From a checkpoint of a small transformer trained on Wikipedia.
Size: 19 layers, width 256, 16 heads of 32, MLP 1024 tanh GELU, vocabulary 1024, 20.4M parameters.
Architecture: biases, tied embeddings.
Training: a variant of Muon for these matrices, 499M tokens.
Each number is 500 + 25 x the weight over its row's rms, rounded and kept within 0 to 999. Layers, rows and columns count from 0. Numbers have three digits each. The size before them is the row's rms in percent of the matrix's.

# o: layer 11 attention output (transposed), 512x256, rms 0.124, rows 235-255, columns 0-127
# v: layer 11 attention value, 512x256, rms 0.0984, rows 236-255, columns 0-127
# q: layer 11 attention query, 512x256, rms 0.0866, rows 256-259, columns 0-127
# k: layer 11 attention key, 512x256, rms 0.0876, rows 256-259, columns 0-127
o235 123:498491472519474504488542503531481559478513483457501533498485511485489509525510530541528508515502482512517467501534482494512488516477491554504488516514497514516507521505515498534489519553484507480515471532500489487523505514540483461451483479500495465456515463500480472526465485479531497505528463480505518509524515528495497536481503566505509517511501497527505483514490537483469498495489
v236 096:502475527502503538519539460441477514522496499510495516489495472453501490519529528543516519513468505526504485454469505492512496470497539505527486479470520517464521501493535502462485479471480439486495539496438537514486486499488535518501464493510489451549503528516508484471533511505496514498472532512516508494547533496477520472461487499502500527505453501518486495512520469506508495503521
o236 111:492562487506486532553521523491524484448523525522453476492475533498495491501511479456491502530478503467495503459531522508464479513475511476506495516517494523479515500528474490515510488513527461539537455540509522516491461530487506531492484499506538494534516506517486490522500507497536458506433518536514511479486482527507460532448464485520555511551491454518480469545491472493498487493512
v237 094:510487494517506511502473496473496523504480558539491480506482440490492550513490488519504487455462460481482496487498473517503474499485497497507499463517513482497493467503507453459562513478502501487506496515520515506494486493497468501475485470507498468525471564475471463518467500502538505500503525494517497484455505488497517508500455565471477484524529473422485481485502484516463533511538
o237 111:461520502474548446547507482474485525495523504499494504503512490510476478484511513490480479492459487501490468509489498506518480531453509507505522481519499483540456513483473505518534548519494500479484485512512486528451502526521544511521497479484493469463478508505497520510508511497548474519498517527512482523443522482519505481528479489531462505585492491432440524490485497478520501465506
v238 098:506503508492492451461521488498421452497504483492496506489539483507463484530482520519499490449534527532482519502477484515494507490501501493474477474487518495537491502528483535504512479497487507529520519514473538503496506502496469543491493507529497539468464534532484486461542502465525474508498535517531503511506490485516512558436522482475529509480503563495521530477517473477504517467471
o238 113:492525486518508480437472522487486489500531494497525488497486576482530483520541559506489523507481502517541521536457518495518528479490493509501506488515564496495470500513541507492462541495522445499517482492459477519515486485509489538513484496515486506529511501520506488527542485504510480512461506536473455529512480526502517507546545494477507514464505489499490524403504519416499497495513
v239 093:484500497460494491511483514508517466489526489524500489511524469549482517480518489480477520507478507501534510552505511484501526529489476463480530481523489512491493541439504512499515463504490472536506523462484544467507507541486476489492533511486503471538477492473471493511528465494497466523500514521478527461478518514477482522546510503519513484477494481520482502530495479506477478477498
o239 109:451425483472516465520473522531514515501508467527492510490516449542501472495479497480502530506477518501486525547524552457515483492502500472502519526495494523485504487495493494470481513516478509504480540473500514524517516481486502538503513470487523583527494484496502488539492525471478494476509476482482511495501537530508509533444496481505500539490473479502451512482456506536483474497486
v240 100:484525544502495498520458526495498517504543478482463500529504471527507468528517498496478477490472535467506478508488510515495452518493463526498518477474495458509500525518461468508534489481501539497501504497459470500456518482502519493468488444514505504547537521516484500474495558482479507550467474533535434493525517446544502525499490481506517481458486528475485543498508529466510548518446
o240 112:474501498501516482504494526486515506517535454481463481513566468502511504497492483505474479494482503490466496478483472494512464476501471553478519487482460447507452501530458535458535529459507525511495545513477494503521494519488501489565479472503485481486461506494467502526522486522505547516519505495520519501497530504480508541549533506454516491482509547489439518542446494478493472503499
v241 101:463481507514518510488494492498548496500539502577507522482484501504517539491488512498544466508520475484543477485497485483518486495531498496483502464538519443546497535508520481547505455482512494519494496518516490483488504542466567520479509497461502539512535460447490494491495446519476471478508475473491575457495486484510499475467475537533496488520459503512495468461526522510479514512521
o241 115:459482496513501486491506509485482482516496533486493478446475526492491516461456489462522470490510466466498501546503521514537496507507487488525510529514485489486561488522499511514535476501514523471504509489477493532462507508477500557473536515484513527518501485457499549533518477474465496499471526489485542508450485489518499507497466499506523499528453519493511553496543488506425535516494
v242 099:534488496523533475492496473474459545501493512472503528534517535461528493522519483535487466497485467482538475514441477506494442511506495496491525503488530494486478508503458478534535484519472483496485552516531488513518479485492553455496484466444559462445508511517519514450505524486469444530477499490488474491545519525516476537526510517497485538539497497474506518505527503456470508471534
o242 120:517534475480495477474474481501502494512531478475489512519497462519517517540481468504469462520506455499515470483489502490499490528507540542448465473514546457510480498512487509485539489515530491514479490464495484472488511537479464469461515464512534471510560485479495467473520514504495477466464516488467511481525495524526458531519505515550532473466496534526510515502508506493492480533474
v243 098:514506510516451503502439492545485481552515494522471502535494507481492512489490530472489486495510541522523493485512522450567493487447493492511544482470494509486504472485542479508478505502483475479496477459557499451566511510495499497503495511495496539490505491519446494547451477548468464509520494530518516503503521511542517495497462526521567530520539491467496485519470468467526475504498
o243 115:470482494501516470494464504499502465491556526498473524522525505488473514494491488490501469546532521497446513557487501537496489497519549489509479500491493482542504519511519477526483526531503522503475491461549500505454513523495457474498494512482492471453505470496480482547483523516491545514515485493516480519532518509487528537491519534505480528497523454449509481544556488459556489481453
v244 099:493469482496490510525520519460474511504490549523478524525469495500509483463524535485555475473494467530483466512519548509481528491462526531513528460481516512534470496515537466513501521516524512513519532470506530482470437498523512484507505549462514506507452521515507486477515459530509494503475470501504489457523501491521540506489482504453530490458519461495491515471474485452513487496522
o244 117:492496473524542548510554518499531472479491515473475531461532513468537500444476550474493503554439488478515529540540495484474512506483501513486485498556486463517508473517516517504517524514485529514524471484483509480454476535508497511487501502503502532511510490542496538502515437518522489505460513534481466471511522463471507510499505488477507485489494489520411479498517515490484483498511
v245 097:495490514487471475491495500476479430505492459468507488536490542513487460509529461541471486486501501517507495512484491491529545495492533522496490476510477498500530504513491488473505559534508490553487503492503555495493533529486554460488499506502526523461500532470456521503501559502503506512515522547496522498470495501502526465473538517499470527474479486522478517464492516445540502512542
o245 112:545516537475484464525511480512517427498514506521507495522543546499500506449469528542458541527516512492558486510490554470523476479481522486473531522488531512509530493500510502552461479487502463468491478494529524482529482503484558531519510476480525506471517476470489489513477477515548479498529549481484456545469473509448520506538509540500506569459433501533469516517478469479517472505469
v246 094:506488510507494485521487488552513486475491495541494507546501592490535503485519491456496520481495467492496494500506525498538503500481513514445465485504505510526512474511451468480490510509491534502523499477504490468547504509504502493491496512463536513518507522531512515540499496511516479495498509501502485534500571471512523509464455463513489501516514530536518558472517527502542487503509
o246 110:521558489546511495525542523545485479527515529534546484524509535472494506473542488527476472472523470507488488509469544518476463445462510551482490498509450497570512507505511576471499495509466507479507498471466509496524477489483525531507495512502489492482547496524522500543502512493462496498501498439490478484494484473456487509515480520492491500450490504506455485486519504464501475516489
v247 099:471494492483518504519499500485517492495497462490494507455540500509481529536470478485540482487502548497493502463486526514498499504514531477511489530523524481478487478526491480507490502491518524536463500530497476557494544455516519479509481502510503498488551494514511541503483517531507478487518457499471583523498547532514493553510494435532501495541496542505462496465523481461535472490514
o247 117:476526453495464531513481521491476462557556485484474467524531519510453464534505501488475528460525473486486508526503528516492493463491488503529496498499502515508499489553517482568459479523505540485461505498448512516486512513491477483466485515499486484495494525527461548524490507525504497483502467491453578523512524505509486528491514495523508442502472484492545490502499467502507506532542
v248 102:522484480500532539508485514518467526525484488498499528490508487488503506503471483499524520473499465516523432553530507463486546503529484498539498536513483455529493467476493563462476540487491492473482503529499503502502481507515479519509459506502488540457514496479446506516481499520472526488493491517511508453520479535482528498512511487507484499475472472534492473502458519523518474537525
o248 116:509506511513435521504524499500502481497472544503525488491502499518525481487474503497500571500516519483524534459532525489465489536485492511537560506497521533481525497478524502563524512477501471446493502537543469463509481520506501478474512511527496513471521488505497467485490477532528496524510491510476489480504475505540483520517496519506509546490516477484486495475495437526489501496520
v249 095:483516503504522489496493505511477498511535481472501548481491500486501509503458505518499520461543500518502471497497513488450481523466482519561475533457472530502484528508478495475523516504508504504479532516559453501486528514483459485479485516474554515479481424454460508473548522503498467530456481508525535516530473513529493440518512523520475489544505490524508494508513536521514485537472
o249 113:483497504515501479473458478504502492519523465471526516504509530471474498500448565487495507511483519502491512524514453494484474474505557502519514495468483483508497518504472496556514526482516439484480473467509481489487523546489492468499536489483511445512486429466509506475507506506460510534513490514536524456554499500512490495511483511490560539507502475518533503497495506523458472581508
v250 097:485528494513495494496500523470528501531534540538507450483499550481497511481515447511553472472475518513538508529491496510495455512574469469502480516516507526516463501484484483499492466519472489532517478557551484489474492509487487502491481551542480510497465513471518524505513461476541513498513482505462510511497517516512501474533512526509496484530504492485489498506474519536495510496497
o250 116:547482491439547493517540482490490549490479512466498493486496498477482478496504517530502480524530523528481514548456500498520482524509516501498564530502520532536510469467530517486516514499480520540477514497441510477515585546513523487520522497495495481484487521466534535515483500475543463468528496513467502522486516510474461453486482472439554525567526485514537460471517470526501486489494
v251 093:493552460502494483502516473527495500530529504525528468501477504506514527491481497495534518497439542521569542500541485475477468490489510494528464512517495479496487503532504515485513549468494475560485452494541519441477482498479480509501502519559508541532532496496472499494512502471441498475486532460441491497501527471484508478460487497538486522528503530501478516479527557482511510504503
o251 106:516494468466489480482500502525517525496532515476518471504480543503495516497484480538514533513500509484471572525516552472523506507480496537477489550488487535512509515473468494457537518485508502517504503470525517456507528464495494488492526529557471536486502474485467474495489488492505505498509504498475491495498535515537478496501499550507513533567459515546482478501505523547498491505465
v252 093:501543506505516510487505484504504514499474503488462489487481466505498490484540495545542527466478536454513520496458515506475476499539496475509426507512499528491509520470485493447499492515530549513505492497504528507534503511496472505466541471491506508473502501486494499458497523469559471481511485507461466476494508447504503497497484503499468495561519533512503490517531494477524512519528
o252 108:471568510470456513490467564559522500501489460478469486531521558526480506473548511508484520483507503493514537460506515494518503542477502469509534500485503492500519503523487530441502492488502508488505512485511527473480514543504460522503471459479504471514476471462536469495501513507508509470491483528471513468470508484532448495517503474502486503520521486506486521499431499472552507543528
v253 095:501560537511470493513513503500476507489496514511520471465501463493518561442521476497506506456513490520538493444482505544563486471483495498488503494484524483481487497526549506462462500459501488515519542507481453451496451468494526526523541541473492520555506521470455502496533499505538481499504510510456534516489491520484509469493486494543476415463511507497491482496523497534501514507471
o253 113:521545470513506529518505526510526478478546500517496505504473436487500453507536470487496518479499486460502563534484541490473496532494435453493519523473485503501504493470474487517494548486496490492497488458510520528519489502544509504511532505502529529485520515503475527480533549517503547528465460509471492517480522537511481488527494521545511471524510506487491483470513460544474521454445
v254 090:501462485492474500512487501489484472485529516488481497508507490491489479508449537480537523499485511544478493480497515494469500502494474489553506483493550498482521510525479558512483495466520495471534522476467503544500495487489522506531481473485455519523503494477508462509471529507514512533464519424488539510495526483511508523539491434473504507478503448524498498465486499507510487488550
o254 103:479517451518498502545505503465496463475525484477520479486513475513494499529487484455509495517467501541510487497493460506442493456499491494491516522513506537470528529536484496540494489461499482499524504502533510497508445483501524548504493480521488523540489495494507489502475481535552472456455523513499483494544496475479513512496463494539519482441512515508532456480528510484472489506536
v255 099:520484493515522474534506477495453532507491481496535521510502510510478473474502480519506492485517542493516505450461483493514523530496533516526535518505527487509479506531533483545503475477500482505506468534451525455506527459544497507503460515505490449490511500511507485516474486509516517535477545497521515490502487467494462503496500458498539467508460521487531505508533545485499460502511
o255 116:485532495499517475510507480528482475510521475517539552528474498512524455485470475502504495524519482532495513474538503450504545533463518495536526489505531481516516480480512536541470466485481492481503479525478540488498514479517517478518471492548503550506508451541478491504513494520496497508471512505482521501513496502492499501459543500549551490542502506490512475522507513480530478518466
q256 057:510517491489465468527474512478443510505483482513502508455492491499515530491469506535564502518500486500529508470455488523501489482465494464553502554541480464471513516500501529493537493457552480501487526500492507517486505501519489506513528467476529492517518490494490514493491528481527546534509494495514540534522478505485488477546517453532482482485442459480500489509467503535476523530476
k256 056:502508489499493485436519521504564534499481483546513476487461500487507506523484494496499496516480497504456524498452508529461518550486519506502539463508488529478470501502525484484499537542511496527462498505519495499506471504528517488508486499530484548499530502497509505505486509470499508441506494476531487489490485496510500479505524512506528488495510564534511503517524474468510519473495
q257 059:544529457471560473505511510492465488478520476500498498439474436488527504516501546504507504492528483474523484495526493514537456514512470515521477526495517521511533515527478497507474479493527481526497537524517516498541545500509490507529525535496485534475554472527537550526501522516453529535512494487469512485482518522484472491497483510476500484514472508524525529483483490469503508530502
k257 060:482438520455497485481498490503514494515498454475508498494494518475535526538488501518459472514526505518496530490474479493469501551490531478482455487493487519511514503486485512507486536533474539520516528514522541488501517504489467465491502504508472494483426495518519483515497481502494482500506500563508521508492522468534554511514458493493486546475531438493470466541468559532507530495520
q258 064:503472485516498462482448505476477508518479497495497523453523466470508456505519476462467511517516513459493507499474492506499472491554507486479512472499521481491510492473470505519575506511543478494500511538526479497489508486534448495520496520512454478495525485479467517542505506514500564504529506518545532496495515552524496481489503517516461462534511525499507477493521497455509460467516
k258 060:460461478494497474503481513529497521494497525515494505507516486477491509507504489513472474464487559526558498521483481510479479460436570492487449514480525502517479523510527528537447535460445467498519509513500506509535469509497524478480496514480489482508502498479496458465528492488501498501542529528503487501522525458513524499495481499468466443455516492487517552540533517543520470492522
q259 059:552444516505484511499466536478525491479463503530455466486466473481514513467509469483482522464513513483521465524495486514483440504504473538474500475541513546520480515533509545494554457503516500530514533561505477518512492533501523498503487505492482515513490497488521521491511529531500451495524490480474480476448505521513471517474553480518519498470517510534508492500544506493488456529487
k259 058:547465491532495473523459475508526518464465548478493485513518517490474504498513481502527505516468521515541498456499499516527520453511514495519500536490508487554557460509531456518496518519505507494541487487520496494539477526493456478482482481501508435561473500501471533480511521495502529513512512503501498463493516494548562491476512484518492466480512482482497495490539521485504510524503